{
  "n_layer": 12,
  "d_model": 896,
  "n_head": 14,
  "n_kv_head": 1,
  "head_dim": 64,
  "d_mlp": 2368,
  "vocab_size": 8192,
  "activation": "swiglu",
  "norm": "rmsnorm",
  "norm_place": "pre",
  "norm_eps": 1e-05,
  "positions": "rope",
  "rope_base": 10000.0,
  "rope_fraction": 1.0,
  "qk_norm": true,
  "attn_scale": 0.125,
  "bias": "none",
  "tie_embeddings": false,
  "parallel_block": false,
  "init": "uniform",
  "init_std_qkv": 0.0213,
  "init_std_o": 0.00434,
  "init_std_up": 0.0213,
  "init_std_down": 0.00267,
  "init_out_by_depth": true,
  "optimizer": "muon",
  "lr": 0.00912,
  "lr_mult_o": 3.0,
  "lr_mult_down": 1.5,
  "beta1": 0.9,
  "lr_head": 0.00383,
  "grad_clip": 2.0,
  "warmup_steps": 46,
  "schedule": "wsd",
  "decay_fraction": 0.562,
  "decay_shape": "exp",
  "final_lr_fraction": 0.0,
  "batch_tokens": [65536, 131072, 196608],
  "seq_len": 512,
  "doc_mask": true,
  "train_tokens": 834900000,
  "steps": 6825,
  "dataset": "wikipedia_en"
}
Each number is 500 + 40 x the weight over its row's rms, rounded and kept within 0 to 999. Layers, rows and columns count from 0. Numbers have three digits each. The size before them is the row's rms in percent of the matrix's.

# layer 3 attention query, 896x896, rms 0.0678, rows 57-63,120-127,184-191,248-255,312-319,376-383,440-447,504-511,568-575,632-639,696-703,760-767,824-831,888-895, columns 112-223
108:555444484489560512499536504505546523537479544492550590490476489555525438493469389466459478506482540516515494457532578509496450558493511474461427503537582521489529478484483478452514477493558432519468556504480544477514457439522511467512580448512476426582469373452440494479581485469425471458467540531458530567559525595455543481511467528430
106:557490455475542406514543530471496501521499489504479494499470545499486448513523483508516492460454622515494483534511546485472439614558529526474507564525461493484489522493485527479501501498527491499499483439544545554479448514417494469464460482582548510540566532535523547516514511516452578426524444565468450507508443464440478477479505462466
110:459513494497560543490410491581498439458467474527468524491457497449529485483440468490544494521520463477494452476511525521511491490557471460498429500439513516512506483536531466576541525515509464515482555632451459530533463523504526565534539474509482459476502525550488511512459506463529514519531499459488538566507490597494513470522509503448
106:454528506521543466514501543434490450478498472530534512459478484480517542496564466458503450477499523453537467536519541553486475545518507539507538475523559437458528452527590543556497444523503507475509547496577571452529409473414462528507469411539510498479542540506568561514441550522561511540528447512562494461506412508462573453566485481517
118:435519483481494501499417500445525547527495453545513468454517496529510493533487503464443427519440517562455430484536532499516473495542497531461504480423521508499455531486488499535546505510454568486467478498506450501492442545505536472534515526524554414508412571484440523503410465449529533562563547478498511558494546632502545481502587521469
103:520491486477429547466498533513575540488504504520472470478478556514422491492551470530492532466506493551530507497522463498537566509509466504452497438471452573526500527507507479529479485466527459417582487495504525486445452382547563518498480519530520510635514458482508479467523549496501513402513449497523525494426501481512594474494422506404
106:506511536456552536453473582521540559498512457527499461521488548526567497475448460530528453516477508506505490512444514485444543483476523562486526561462425555478470513560525538479500509529413571514468556453561503542452469476521508523515560605484578478590462488504552492480523521512516469526458558450430536515409534461489512521477416485486
101:489484573370491500562495524545506432434494463509513515477521429556503545534473448507496432428517467542471543426527474510479554492441552470539460465462527466526520461483512541516483512513508510514536518546589607491486504492477558506479472467421526545478577527449589503503528481471500495588520470515488488419457439490518556511497485502527
101:451549491519505497518521515443527478514489515545537528427534567497446487456558503462460486499550486480459507515458524473471504518527455472529503464472389473460497484512540557495519481439517457444422501530493564516492448505454436525460510465497595445533479459500479579519573494487529527511477569459550408569535530592501469459495553503485
104:538491495504526579518525515506550553544522514472518497502505506528495452460490532510577427520497491516507478564517575543460538580506520511554496464479529502505457499545488480544543557477531554547418502498548543508488414440419515517479548416561533453478579587497582502473552528566518636457534556519502443488412474583406509531574538483464
107:558483471493595535448453486518470487472522493546506470549493582536525450399467470516468553534578550513487544450492472441531482528530556472493548544542524549500543523511442486483456492512545496531462519504485474519545515469517499509552493538507499518564541494530455493488472493484557511555467486506541534476559595487518464577470550463471
106:490530469518465511473457468501540524567412493471499421474530506421485563524446523446522498473517504524541511460436589489482481486566502518567525493463463492475537487574534530535450499494512382543559512505454508511454485434602530468526492529602466392551428569497498465478503550481484482518468506492470509508534522474493579506526518494490
106:533396486450452532470491502480486480612498469522497512523515601521531493482517560495459570454481493518554462516507510467468521479537440459499486565533496502525461486514535479464484479502572439480500572523503442515515500549502516438545503520497430523480495506478500561521479510514446471518524538488512493440535587461540436498484538470465
104:542497463424531482466571479456502559537425503493482522477490540524471466486577421452573456533455526488537455437517466458446457491489441530474489484470505499507470511512546528548511595565620407513476435568519516486529512434595403519517560467598551547485522482452484475556529483506518513464545542487492553479504544543487500537558452418518
108:475465550484519459503502558529495568560449536508546476562419507503501540556543528552514453567488521532485482548464506509494536558548507544463462501476386522594514516534498474544544559520474470532408432472463563451530456467490611457520493501454468499528507521482538492439496472522601438520447405489456505428465477481495468474554503460530
138:490462533492478530468497488534500501495583488508515509472527483502472519475458524421481512466595487512550475459481490506495511472497516557597540524444540463442510503512518539428509473510529509523518443555547539540488522481496475595501501522487440483473525477523539506479476410525470515518504495447519446522470516552490547535509564521494
107:543477462444473555460519503564528480400530565483584521563504559514497523543452491522475464460450550468458477584453506467548513499530509508497472497446463533534477447509522492503462495490512496469527449511509521499531506501464486564467542542598532418470539505511523484482521422479452545503471525539562520474528511534455509544465474500454
101:510508480486461528470478517534487540464475531539479518438446545606507487544564533468517481514534423506590543514499498499449484457471457478567431474415416426511467494485521556490469537485548533545531487508558428529550458522556539534516438498490515472503553502479509505510515499507534597535542481546578492471446495522440496493506551474546
108:528521505534497508496493482527451425412490490510500552553459503458538541496484508542494432497548514529523493468535529525496522551541529485515510458451547535477525487486489460487462506528498521487550486470492438539543485557511417493477458443545524529515580503531479527567431441473540544510494510494538454539451522521483487484547521532462
107:452434551551547508534400613476472469494525445540494460450482495506508471488487498486531456434512506503412537509556529543494527485501541545450461461545434433474557444471459480455557493531426449483499517530494542524408483454502570445531475539600534514498453540462542450488510490570512433486475462509510492379496482440527467475456438514569
130:513515492500549495550540561511566533565413499599519476551511586509505472490598456585543471476407496491536474533496458451480524487543487460504524439549526486516495511525481561485451460512495480478498525476511550515540573508530516442520481458534490478500474504521509539503575526531471471505470549464520543425559493486544454475512521472493
107:406519545461433574472478528581531515525483523464517520483478484513506491546472477525515446525532464443562490452525452440553545549471466448489521464532390438511462512503479570471471520463558471469527483485436509497420474493529517469499451544507472521485509454495511469479537558493477510488513455561505531433443530496493497536481516483547
113:506514499440471511484468525550545524518437491537473550567523536511581509477536518550529434444464470498486440487547522503476536523505548525430506519549458528520529549494446462410448459530447458511498483466460498509497576522486475485545488491517464497521474564440430469491516595505455530519492536453463536443475518455549507554475447587538
105:571500482487494512526381509463456539585523470495552532547420426482461586558466581512572502495554492543528461389582468451431499502568434483520425477485593439528456505518508500463619543521456506458595483504496500516533453507544547453497469438371519502500453524512561469513505524508488444470448433508497491563505517524497488561500447568528
104:466532529485477492525425512480477463519513524447476455488531538485517453521443519485506361481571405513464431573539490525511500447490528527465473515477542502476557494511536488500453489493533532464520546583414579463547529478490531531456524603467507548525461463427529494496530493460556488466514457567477488524466466521495497497510480508509
107:549499472489602516456523508483490468478551484479546459392562491391448491531483494495485449454485450507497554482555445473456466489472512548509508465441491422453577464444542571564529627493557560468499471500518507519468445466453468538468510564505452508489440523491506512411520570544562547599488503500480497493493508588451509461480433497491
112:501555503460489481485451555483510545408496487481412494522410506558500536565511541486460520491529517506500532505514471515507460497509484432492521490399456456539445544527502522534504515470500514553470439473569450490543495557454542509507538516492459511498532536490510511536502443502444505591511431543470478564532471459463432555491557478476
105:493573540502465563518450480478475452549404585474518487521438509381569499427520522429526482510499489491486448427512569512501513517540498542470478512485492506555437607512495467481472522527564488502467528484451497431451483472506501479467475393484552496478525480514542456476509517498543478399520504508491585448449491469523520512498432489539
115:519511472475434495464515536480479542496474499493526526429560433474561524504518524441508501527609466519461468480494521496431488401480549542540539465467499455453512502464527481454532553546518393518457535592503499446522527490496468502569514531477466498482511506451462570466490460472497563546450457497498514510508499555495555518565567445462
103:527463513486533448535550560520558412538477474483500405487465599471433494498515458488518527441459523499448479487485472585501480522475545478503463490533495483512487454574443482448501473509545517532529514567557472467537501406542497540544550471526504510449519467419493454507473458472488455489510511571617510462513523555510470533501413491599
105:439547423477533483579544518572512472474517579479544487482437422511542516495575507495422509555500579572488474448542596535528489474563521433525498484484500457495475508494442555535501530531492477506515535511554504476499476524510517452459470478471506485521538499462519543537518451473541464513466498542583530466519436538431523572563541469566
109:497487552391590533482479444454451502495531507507485514521449527438524551478517531434425591537557465485492566519580537451594468493520433498524542459461540479496492472512510540580597550466567550473527476462466419499483535484520526485471461491550488529459551447522523505532489451473489592546478553490501503486559593448527544512458489471481
102:506493579569501424504495463464493485515503490498578468502454498462452495484474521531467502456488465505475450476457362547508487495488543524443462476533542445539460422449474556470505472520462461526496526504503500502490509509521440488522462546456477546411467458451439514536495438442459496503539556575516501510501467525528549513454596478507
102:489447439545458526575525481470511423509503438485543513469493470481555512553542585537455509455487499528460543474461533444493519504472535489533469516502497468483476525446462509423512504586477450573509524509535603510522464451474492486495434509538538469406483483530458492534495510526507484501628396494521514460514483520526509516579515506445
107:548484550468485561521486537480479469479544515485492525435523543507545515525529457554458410430503457513453486511512470496482571550492505569497471543457538443470490488532602477570557478504421462460475532522556544596517429551508460510568535479477531527470509502482488533539382483466494521521516474545503431545471473518521459524519514500482
106:430546496480612527514526554508485501480502530552507493500453530577502493509527501528564528489533488517492560421486466501500477455502435425469528533491513438515516530544450477535505491498530489526517481506520483526474484438505544540471475415373528557562442557486578469533515537542515514480447546561476570525508538497509522459420505536528
106:541449527509521458492518509500498526495437459532518560421551480533450491513474546438482456563546511485512516486513492518495504498507507503465520431523531516510530454495525504454497486457450474528475484451478474458544457425464422458472562565511436464504474485405502512452520514560563448547440503505499499494503463569500521477582511487541
102:484507516552472516524515420533477445535466451451423473550521552538497510488498477488500520445573446425524453586493498514466498585439524467469510513480512493501528558495500491545502473529576511453473536461477478528479488496543495555535485503551559505516568536546502466481461485449539552492449479525496540546488528522518477430476553555465
106:532532405447485494509483499442511491540473489561490531529448520513561519526571436464505526508572551512516524473480575529600542503472444426533533439486439576531479468497505577461523487522462523538490530510481431518537420547397414529452488473496482462451559497518470506589521491529522514468437518440493480598508507453465503518506522516480
123:489497581497507489485511544505470464441563475505432521480494484499497517488451545396494538478527483467452509486487486562508481481460520499491520551467510477488578481507473470474533565481462477486518487573537494537481501519526448511487509550518511481466543503508474470530537387467565544507517431552510454520555521517493543529492568513510
106:445523566453442562513534513487505492548516550436455518496484453450445474507560431474548555534440536462465476488508438471490469511487498438529457478531419412410542506511455533528475505482515544540532501443501531510477521455425422537513550564499506545527494533457486542469516447588521430526555517539548465446523521423472516461496511540558
122:494476479393562506514571512540464559539471533510499434534460509533464442469585525521497473496476511481523512560528518503457474449537486456431458604526470536499471504461504527492468507459491489539499571500460511488536560530507500514442470438461502465481501485493507549503522477560554459480559507495485538513556498479512482484443486501487
108:489524562483502442565503511577511491405499519478520492457451444512462535516540465475490456574513567461434519536564488517509483498508466488541586510445426457515591528501475526479478492520513464545542438540513519558526494501402480515514510454490468478500562475521530500490534429489522506511486424479517517493477511510511474449506548494529
105:487578486470490537499454567572469532522539493515434484605471513513475455570466507434516555431557482464507485525530489544509502481476524487532461514477524487470533518503569450502516587505514477469514461523473529493512483514496518548523420488507515484492499569517536506567458403498556581540492546537484442471470533511505508507487522429486
106:498532534392485463503503486511553575542515478450447509484420533479473517456466428496549499449464489507534463568450546502498459552528580485481501469536512511543519593499510517473527433472491525477471463474476464516499513436475544507529567593466506487503495518480527554471486533472520395465482495455483528445493515508517458480551454514526
112:545485511468449493494537522563521567526434516488477468471472519496488535536522521480506463482561464464506488461524524482446532548496516430471517496438477556545526519517538472526440466526460472560475489474449508470514535491530575535487463484515485479531486506479554471526557623506519515510420579576450505380474491449479503439486495525532
106:487471484375506450467527531544567608496436498513485503505519447473480469527464465474505463507437517470502524596497521594538477557545448494512456523500470523498532521533506510490534461496478547520440538511405502504572527527499511556499488465489510498433511507517575454487531478460504438460489454511521475530529498482507496492437483494497
107:532518521439508486501468541521528519448503461539448511511541519566427507456490520528540490529549538623539523449495425501509492495545482492507525506444486460494516476534403479500542515452453424570506522526525472549561482485436426557477513441601464543490519516548521512551448446517565528504503515504495500500464588528495475475522459493485
099:421497601494512488498530508467468440531509510593488461428528514502582604500483574488475525501547457501442488492512406537533556475548509470489495470469454525571470500497465507517465563495495448482477542584529587532511518495443480463482477531469478495453445525453449524499478423495442427527617578541464409494476496414469460458480530502493
103:414402488497478503452472494499448442473597525465477548449497528496546479456469555484492516553510515540450502461468515465527450529493525495532428502497532423455490462476506498456508419470475494514515535469504551466480489503495454525602549479535551540450495437541470519503451532508529470517485525480547434528583476574527533497499603498540
106:485497486489493486502458487454497537503506453562612508527494528485450496538521504502456544482507490470566504535543448477545459500558508536540428547550640476521498498558531516487523461544489407476484463499496518483555495581501459487521526393553494449517505543515453532508500450432465464512545489512505510540490440461528477523500499484445
101:499440520473548575504527501535538473421463456494550439548458488486554490495457498491552468492469494497451510510508522483456520500463497590515551491515536457392482540550499428468499524516504434512441539503513513500503475473496516478470543566583516477498450509525533495565559425459454497482561472501480470505555507407509523484493544515468
109:517502496537490549528506427536457489460461464509489518541551493435477486473518494501543525432492484524485478489537529534531514487515543548503528383493503471452532550561591525545476472519506565525462444521485445521529520536541425500519412548539525480465532531386431472500498494466508503511391537438541511542561477540465537441563537511523
104:535456551459464500490487538458495498483490455468446517448418488518504494536528513443486499497510538478542503451519464541450497442443453466434482468434359529533480478464467562501549501543545484500573513473482547485550490578553605524533553533433547519507549481477493450462558554503471596544518557450491518472489483514508468490471476564587
105:499506492462483530477428459517527480583510483500545526519500525504531493471510502484442552540504466537517504519457494522486503512479538466462395528502448515530533534481554521509499459539514476523518491570378453495521519490522504466514528366469493493409547515512477590560489403549498558510455612469492536522537548470534467471509479488539
112:486468479524522503505499522498421538457559497532500547399604526538561517529462478448440521501538510562461549467512453532466518482478578469544530495434431539464426407411505511459582515526597607511466512499474480482516470549522483444473516531513500510539494505470432483485497455482512521488502465513463446543498512494529539559531500443526
105:563523435474524511578465582484520515550509491427474493462526549532493552439485580474502462500460503471510529470486448459462530550444493516483509581481487469472465472450545571576513469553519476483528457512518483441500483541457488492518498500463473483515477470470438550460528550518406416484511486586543507444471562499553483508433483489560
105:470480492561508491506489514487508520533518473563457553482500504517508464550523520546506504557454520457477479479553460510481525568507534493475489520404542596558486522470552488491503444470484510493412529570473566515449606488537473491515496502453578579529518515502553460473462489442547500509408478524509507489559414509559467511523433483436
106:456584494429425441530433443517530447437461500528532464484541451514536547587511510544475512510540592519541486441462496539545491480519441523501546509506469469521513493528496428515576503511524520505515528507495512482495572490525538492541522514480481507509431548505522569495522469549504478502470513534558464516464479493495530498512468519492
102:484520556528521537527500501510526470578477504485514525538540523562590548488485449461538481514546502509491521493455478435551496475545585544504492494508568554535444525511472498494450481466504518549490521498557524570509437518467482499517509483507534482477530491513509504541501477486513438467558408464522494528481509478489495537555497455466
105:474526498476468471525529554479505460522609524513521531457458501515438534498484545537555538543453472558478481539505506464524549506523472560571462452561608493509477518521505511435467499543487588515492483458435489554452482505529505509488473569548500444512542448543470521512515519497513433489530527524526510540534419499525526551533517430489
105:534489441524497524527464601501426517510544490474537518502523478518516486478585549444509470460537460468474554509547550546450497489541506497469434488418466529481467515483512458565560516493506467521504520514498538500485535517531488478561476521552488515524509536481499482475501518438495439481517654443474531520501542527512492559524474491545
112:502494577460527453555513609548450440441451547521491459450565457500438495509425459527459427563496441460479472472503564569444471458486546608545534527478403532534516492478471518543510437545528471480517394483508481495484483544438534507490509499468481520551466531442536442468482505495552515552484574539575527459508508438482501513434576516535
113:531520523481521488494506537501525505516535493483488503517476506442478548489534507474497496509525552517444520469494415459443545465461479509459529525538474486529465476502535582486558468519536546423537478467478540501516455423550574536404478511444517428517475514528409479469460554535537534540527490483457546471528495605484589496466542457476
104:568462499423498516505481512530479510480499511508489578486459483514533536493497467510455462561469523466492490470437481498471552555483446476497481549582498547503450487472472540525510497431512487527458495490471552494454460517553544490460429464571573518456511492431539511450550565509463529570500570443518579499496514515503485542517402562503
103:581527522482513506510523494493526547565475517510447451547485511524480443447513483429523499505520452583471518545507565508539501524478537489531536451495531476485488482455529541504549562483461574521483502544453452500420462424525448439478539497477449517555538499455453444509518424511521566478521413555433507495480580538490490419446557471397
105:514486521491528433502547419490526456448523558464516504496404516492508478517544475570439568485484547548543521513595503496499509507529553505467493477475418478479468513539440446424483536520517484448529549512551447467467475507503497406507487542494464537548544471486532541543467451502503487527473454455482580497456464604444511547520511554519
110:548448450530464505478525469496482502541494527545455557505526531483581527495484479513533576476500490486557458543526484463480442492476499460502479484422517558505570499517564415515486542514482423553419417490445513547558517533471509484610585428529472462444536553546511554549488487528549473535477474494433489517461522487477468432588473545467
119:514525528466551447500518441533429472411526464523543489396524496487451605536492439502422499451486569509502486525534499487512481443489523506525514509490563488495588448516548546539499448497435542468433493469498506578594525520459412506512481544541473451554544431488477516456501486471595546553469439449540492454468485540490535483591526470475
109:435583489481392530488462505537593499474459544504485558479386492540527524462539463491501481496535475454516490482523466513471540487463478454488486513495430550539479486462481516531515518474435507452473508449396562504480499536554546463521452561528440461549508508544463497540543569509493505524454505500490538418499492442502492524438551491458
093:469518523502484518459573569550459567469497452483477589480492509500487533569526473465557549413485432394469428507468610486532508551544469483455477550513460464532577479494521543538467526501495493498513460483432465477486553529496430463495488471548585506479541491486538526468529562495542524517492486454499483523495510449508512457475477486514
113:482493543463452505513459665493469488519547483485447454455515519541498501471471532438489497511535481518529492464488528559507508506427481558477597461470545454450517479574500557509503562476501562554590443489553411583482474467489568507459507513535445552580482547498493523479485434508510503462533467510515489451486547465560566507484496502511
108:490390535539548461514514518423495462494546506457580497537525439507447527462463541424516560513497514478515478524461393491555555516464452452503500498531442456494471487526474491550514486484521463455533561391454542487517524513539559441529481520465470506477441514465485495488567476587479462492545457554509418517515506544476460497531506532479
101:501553513484515427532462492519543547520500521445548514581489536486550503490549470538513455436532467508542519459527551490477504549499543506477473465526537494457474496550492471492533505532456515538499408507598479523541523505427475479524473475541492567436446501513512584605478500403552537519505473457522494535543486472474486456532554542455
105:535481536492506446543511465522496504532412480464486481537453439463496514457476452506507439483503516541533474520525481418471492451546502506484518608411470542484529530542548485479563543539438385527471484524557451534510483411446515425507471518542447574484505496513515516625523471495527467488533501475435529522494538481447475492527420569513
106:508487572526537573538442533459526546511536551510480337527558443586520468428489513536514572521554501494476460507499530469552493568510527530488503550465590431437556495512560517562496452527552544499488494511468612482490452510470507539496508489450563537506448500500530536573508457464481548454573511546533487493482501421483554471466488495498
109:489484519547546496504498507426502523515477493544534503505503514432584425459538491468500470494573471442484456488474484521561517542502509496427527540501517454489619570522506516566509492506497550520376458383497518523502494528444350542528511438508481518512482500453475576498468550606476500506467563405485549505521487448477477450492551504497
104:454567535491515572480570436520503489483479507500456499516480518510530561502490468484465486528510493474579512507559511551511512555567484499586526495462383462512499519505544499546488461575444507476570499507546533453482505467459474553497551450503569542486509507509485541478454505495462600512494539542599498476486543539525540426500540527532
105:491517485510487492508442516485498495580499450497541534543480556538559497402521520532411458459466469508495502523509493524479511515518440552459429501516480494451499500551437471459495467513526562525544488453457421545538547428566482488491505453520494465430555526533453477545487460493568474474468430510497551460507615451517444461440511490458
107:435476534527545461491532536493492507490462493503513521518454502474513563514429525503517518481534488549507511534488451483482485511494491487545522587574438427461544422479448543435541528499484533459596534456434513449497538501531532565454503501491516487522564502512461490468470478531465541494493462520413555420490454465526449460469479519497
103:390501603495526423589584536517559427462509529517433517516537515508518481496489499496494510490528522524471413491398493558507508452496494533527481435457504525504484495513405577534451519549531464491438475482530417530495416498457470472557503493512390468488469545521490482493500479516546463552579538477559442494463402492464566483490442514498
101:564504471492509544493479505434499510536471493506536522508540541457535432550417452566483461586442411508489375522511569499566605429598499466484491521498499546434483509457489466509480488529515471529497535571489417469531477492535426494480454433496515469376485575495505622506505571447512542510498474506516451551492557520515555584542562585500
109:557529449540542550559509493533524542462491505486507473582443446511520460518511405531473551511492528487482515531498525491491465466452481501452485506491533587522415552524577470470574470552477571442419440499570485500594505569470525494549467451520583490468543519548439531621518457462533548556495436479507473567557544580586499446529492528500
106:505529444516477543477501558465442526512373533443524514437496487474556488506531557561485446494470441537475547513484521607467484537534500521472481511474416496500386567507464517530505568514537508555481510466577512539514465492502420508495493538548524472504505569507481555529453460475412495432487534468429530431485502500504515499473524444602
104:527434567463496522480543477483518507412517509495523598420538573457488427504490511425544440438426486539502524540421543551523440481482503475488446517504529523478446520586520539468575440509448445475523455578480504511495514412480513477456544461560492448473507463508460461478531476501513515534523474452494503535490502512507477476522435535528
100:499472437464492497456565516582491473559485496521526461517489507500484488556582485472533488470412478485481482443518478537484511523513455451477398480564425472439479510574496451605496541544518556437519527492509550487512513547547511526500496494419537498531487459461500467390489573499454505496531434484497538524448535546468495523484424473473
110:461449533519532492458468551473557473601444515471491497551468432500524564457533515546530494570483515518474500555521492523502501509506546481461537515481519479538475468455510418459483478521489458468523508500472429532370466510501558496484483466450572472512510507454535546431506496485455498512444491485481558462458481498551470432529560466510
110:453464519508495472542503568489450452459552533503527501392499386465537512487470544512473594490577507591460530474561483503508459525492470507531441435474517420477541400521463534421471548524529485574513469532496529516491504463489437430502488507480462541471516499562482496460520470530496439485520540466441433453554517524541572547447587546521
107:570510443503507546550519559454487608482494453511464481473495516450486498461486456499482461415483564488502442556438482452572377497476493572566456507508490516474422550478487519495502476467458558440541450481476560507477435424567528444563471527518473537463467421526415523450521571513413506506495509512466539446551505521586442476470500481466
108:599528508459588494458488500485519501511511530512498541558445515426561488576451560456527482596506458540590475455525524525509509453477478494535428462449613452514499548555555507551476528509512492459462491522526521514586506552488484510580498450469524474445498483534479475491484491478472561455431543544561474478569506574454462463483555427511
111:506556540494462492505491556530522494504457489436529560479543469456532514464494485478473504587649540527512553518480495544517564512512542519552561564465490476467524530548468537555512552502536440559488478600600534421463516487454486477458518500559511520486518506521515424469509438472530507510419491486471464442506486556497534574545510484469
105:529467507511560515484554531490505506477509526515513477559474497477485523569528501478465485420567547494460498506491457522515466455458433545550505456470535459533534482454571489462562473552509567499497488514545460550501514436515483562506421498508470504475438525501378543506418436567499580482447499508486456526537542594457563514533508559467
105:484482543497651513507520530518500577524578448516475544575493468473477472410526568473487508497488521536456436475495483481519489452481444485557520421532431463434490468499491497488543507494425494499531502534529474519498533444460546527524466460463532487560575528463487479484504506460417501505554466465465466529469447526519478479514465498541
101:474555503516405487444513496523527485518496440532553473522471516535462444464517511492475489504529499423524499472553543437543542530550433486494483490517423528516496489425464512428509491510423525493480507534392490466460517469534560448475480495478500439585455447501438482497516485442477539466500555455489511494438567448498501473458534564437
102:465502438510501444503589472478485508464515404467517504501581508484450506544513511478519514526472522569529494553534514505460489462436530495552511514493545507483499453467525504487483442501477530501559550513533528517513458493528484504494530562480477495478546490543530495505523527516518488521408622471522492486551549626449608515523533493464
103:466506498506497479557491594516464498486530512492466526502500523504546536502396535456489494503571467512511506470489544514468502533548450422493497482506533402486506510488454524536485548504563532529533500516502499458506480540510487481498568528500475562513430570464542500469524484471475477450473517560470465489478523570499506548521513502518
098:462511540392599505527455509535492516508469582585441494433472492514472426468498512476477464490502507531496539481530508502495458486458510477512517453434489547488529451484618497510482544477527507544530557595513530488550532467583456486495532526481438522487552536496488399467548557461468504558506581506526513564448500495557493473537567530538
102:539510529455520478452511504476519490464537540519452551460541445558472458544462569493453494550493473528498478493490468526537491482470527559510523470446487459476481491484427449545565542538500545495515430463510485499564484487452445499484500512453528479481491533531501485471503519488502614524500460435464473447497541526559498520499534514496
103:533437496526527539438489540483476522441393493499534487410531494542471493513534498484496543500451540496483548514601486515433442477521513536501564457496472549509543535490495438516517466503516514520467515497562502544500481471539503479500421520505457498535491491493533521561475542579484441571504521501546533544518501465543488504490540447474
099:571559513494470514442516562452554422494440484450579457518470526479599512518579547558430462500502556487541570448507516549523532522565443504517413451524533473518470615554501481510490527500564517477518488534497465489454487466461558504496466411499476492469482446558569438474484498445469511526536549480479485542471519492479464522547587534537
103:590473460478518495489477440492458477506481480526528557421566542518538549512471490567513503549559471580443544436438416468509528473521546504500600467459448410475506500455521601505497506453548462514476348551494506480466499509483463587490595566499435612454462534506506536521566483521492496581537504463474501504477524495514565553516522555518
098:489558471512525514531539392545504440533505493466515522583409494446547480607516507506498477544429484493565510474489522561485448431490530497475435502505498575535535547514450483538595497519539497495529471445503488500545529472501485464558481546402494477435558537415551469457497437516508470481546526455495535467435562537492518517481498518516
102:401443528496524465491524474517550522447523538464500544520538512492470521534412518432445518484491495530546459410513575563524468547535537571543502471469433522467491538507453462486528535500508521525534453522501620494498418416493526483432473536442547490557490503535528492498486419442487543451461543492559495511453533533490499534534553433467
106:523550542556397528557455555493506496463499479467479503439371469537409569522476512457548524517537434493477539496445438555502547535495407517494432540518496491524546492498376519514532511473471507458496516497541529483500416522532525528504501523497554467460506489511527441498465499503506514538460471490495572439544515479548504540461504507551
101:483485539450510501548459538464470432484574430500501469480493452542575527574471539534550448527499510503493507490460428559495451475522475467502510496547484509544455484512433547527541474589553496516478536515470615482494450510493584576516524601508499544491498448482452436577549584523553429482506520546484438508504451447533440499496524502561
100:442485524505510523532487456486543517471480521533479498470489515481491467520435431494498498504550562483539527479514561495470495520457508511499456527485549499505506493512499578523588490446483493479516536511540545483555471461516409484510529530524473537514475570507495564494498547452478479538490453471529515478485586539474446449579503486408
102:509499455453551508527567525505467492464484459459522442435497559514564522534564473485502503513467504483477497474478513492527530459507512552475490472492513512550477548574574461502520543447475501451513425529526622510504514524511500493486553553618550460509458546512515463497501544501512479505474448480481504533522533465509444507484536423546
100:565511490506496479534441542504432501417502512522553514470429523438510513530524406505550490548462463483432549453457511515452541517510486456449466527444519494473459535496478431489549594530459550552462455498515515438484504523495474451504456530420492484508434484496446464499530412503547521407484517457437554515523469458556543472549452450565
102:512502539454481490512516487497562467500456466518488489527547470479467581543434552505499425445487528518448470501517476504532530577485505526571460487421522505470461497511536481472519574535449423524538534472584503507392427449445466563546524483543478478536477484481484524510532484453494481553490541500435516511497503542515529517497483456492
103:463442469516530534529550456469511492443486496540417495376554545501523529590471487554515525553492423455546493543509483515483458499462510517524469496444507500545492552522541516492461514497593489478499408532509535482502536482518476509595481539486483514505475521466477480499483496440446495519418534482529537547499520481549500606494515477560
102:511557479479521458503539541525597468487479523535509380603477521519491534462568461444481485475437533502466572433487617536495456525593540445479544590485490445486493482458519499493489540548469513522513559463461469465463458470470510501533537480481473472488490468460472529461571485471506406388460523580528552498494548462461490508505479468474
# layer 3 attention key, 64x896, rms 0.0664, rows 56-63, columns 112-223
101:504508483489488496513526477554470486559533501429480619522477518506486541504529497510526436461470437521547499456507494567524551508504486530528527462461534497532467531493526528489492481483498392409464530456499536501480496554531537484479514497534496513521538547492505516495565423504463492507509458461494507540527518503540498494546539522572
097:504486485412506535560566490506494531473530439569481484546499546551558470525534488450484475405535530535456511552446546497543546502529499548476489419533544470481470476525500574412536374511493557439545520473438475508542512509439531489530500414456548444536484464449536509539554496470430510516523481451494543542510528485479493510514479555486
099:525449471508482508511451486541536552494476523482516509444486517518544475564536480521476525496521447559444450531497521514438468508507565478478466538529540531530555596536530505483558493516570505472522484559475379527528458469563507442500515511546443448551537484491505542543470475534514489572524555538481533569556485582489570510543558533483
101:496519462487441498443463417553527544561474463466499453504529526529458467487487497534547565581396444499507527456459494556460457495515513447512487441565529570528537430504523498507425489462501519486496546547503484518508491491467481592542560428571430465480539495514577489466525509489552478503516503421541455462505472509503524521498503462497
103:516489500540416477511471438520454465483510533464528474462508558488484547522520461516447475505470483471468547503557518453515484540447542488529512466559413543508524530515508461546502500530542523515542503492613485498470443505574486460526535526556494505513536556514492506471399531466526557491502510503488453473521534415545558485518553449531
101:520411486561471526411480541489507512496493524483425565525547567535523526510423429464520550482458516452539526460544471446516464459538559608464537528480538596495539469546453481437468511451475518468521508543572412460515582506547544458461508562505548491544480452491494520559506445370503510482570498485443498478534532393581555518478426464383
105:562539553467440507471437526437464477514508501518550556578523508486503439492529502487530483512459480538534443468470417460435509546458507461468537525573520517479517573551536500487493532481528535481446562546474545494458509493513493541464411431568480573414517452476535459475476521522514463532567507457483557426434509521477380513534470465445
102:415542502510572446553515463530554514456470501545444534465512493527466453487469475512446425543421488515550443477484556521497494463493460501501523492531529612503441480505474485427500556494481402473497494531466595485472517387485576487431459597532509447535481476513515431499529551483458500474553403491521508386417440516507453553502439559543
# layer 3 attention value, 64x896, rms 0.0563, rows 0, columns 112-223
100:482476472493565583521442462458479538536506514539532535505476503465514443434512529486510495497489498524471571473536551474451431599476491452519533454413466512503514529471509481503448488511500531467507535449503458495473461410518530465524489531501539488449555507457489499550439423527518528474518496465505558544507515535578504494512468487485
# layer 3 attention output (transposed), 896x896, rms 0.177, rows 0,64,128,192,256, columns 112-223
097:545446486514534472516508462454495542450458435521465514568549503536478491454539499489486444509553453559553494520470466505457493520522471422506488477481540487535431545474481493557557579460538476427517422531517519541415550520459517456459470459537544491504505542545488505517560495477494477532432498500507539440514590558497505462455417504526
095:442446496418464462496534474499520537515523555565448449485479504502542552507523473456506482492463451388499481485492531531486540466522467556558489573541587534507448563533512498492479463456355466487507486557485499471474471525536524512493514515488555537413532509472573512522533567496488510554479508459514568539513568523493462574484530466425
094:524460492487504491480533531445537536509463508529481524453387490468496513487480570479483537461490558466476555465478508467529538475504532515532529641434467461479574465512491509516441546513502510584587552468482512515466504481492531537477532529551521453582486468450483484498432477483441526511539490489449504487543496482486475513542395460545
106:520448515499632474479533477467441490511484504536553519517477484524469564529532515486531439492426431544510521510500477523579398512461540555519477583551417516495469475454515527529505558513517507583623555598551498491571474550494511581569536391438492501463495516524473453497475497507529464531496488492540450500479516523501500522419525512481
099:502534474473496495524473548475498449428460501524527535622471485508523479545507476472456521464483511596526531472527527582576441540474527540444585482477575532471468507533524519545509467476502479499454447488533544446444555483500618497519509463516464491509610506462513526487478493451520469531590505510459488476514534474562491465520451549542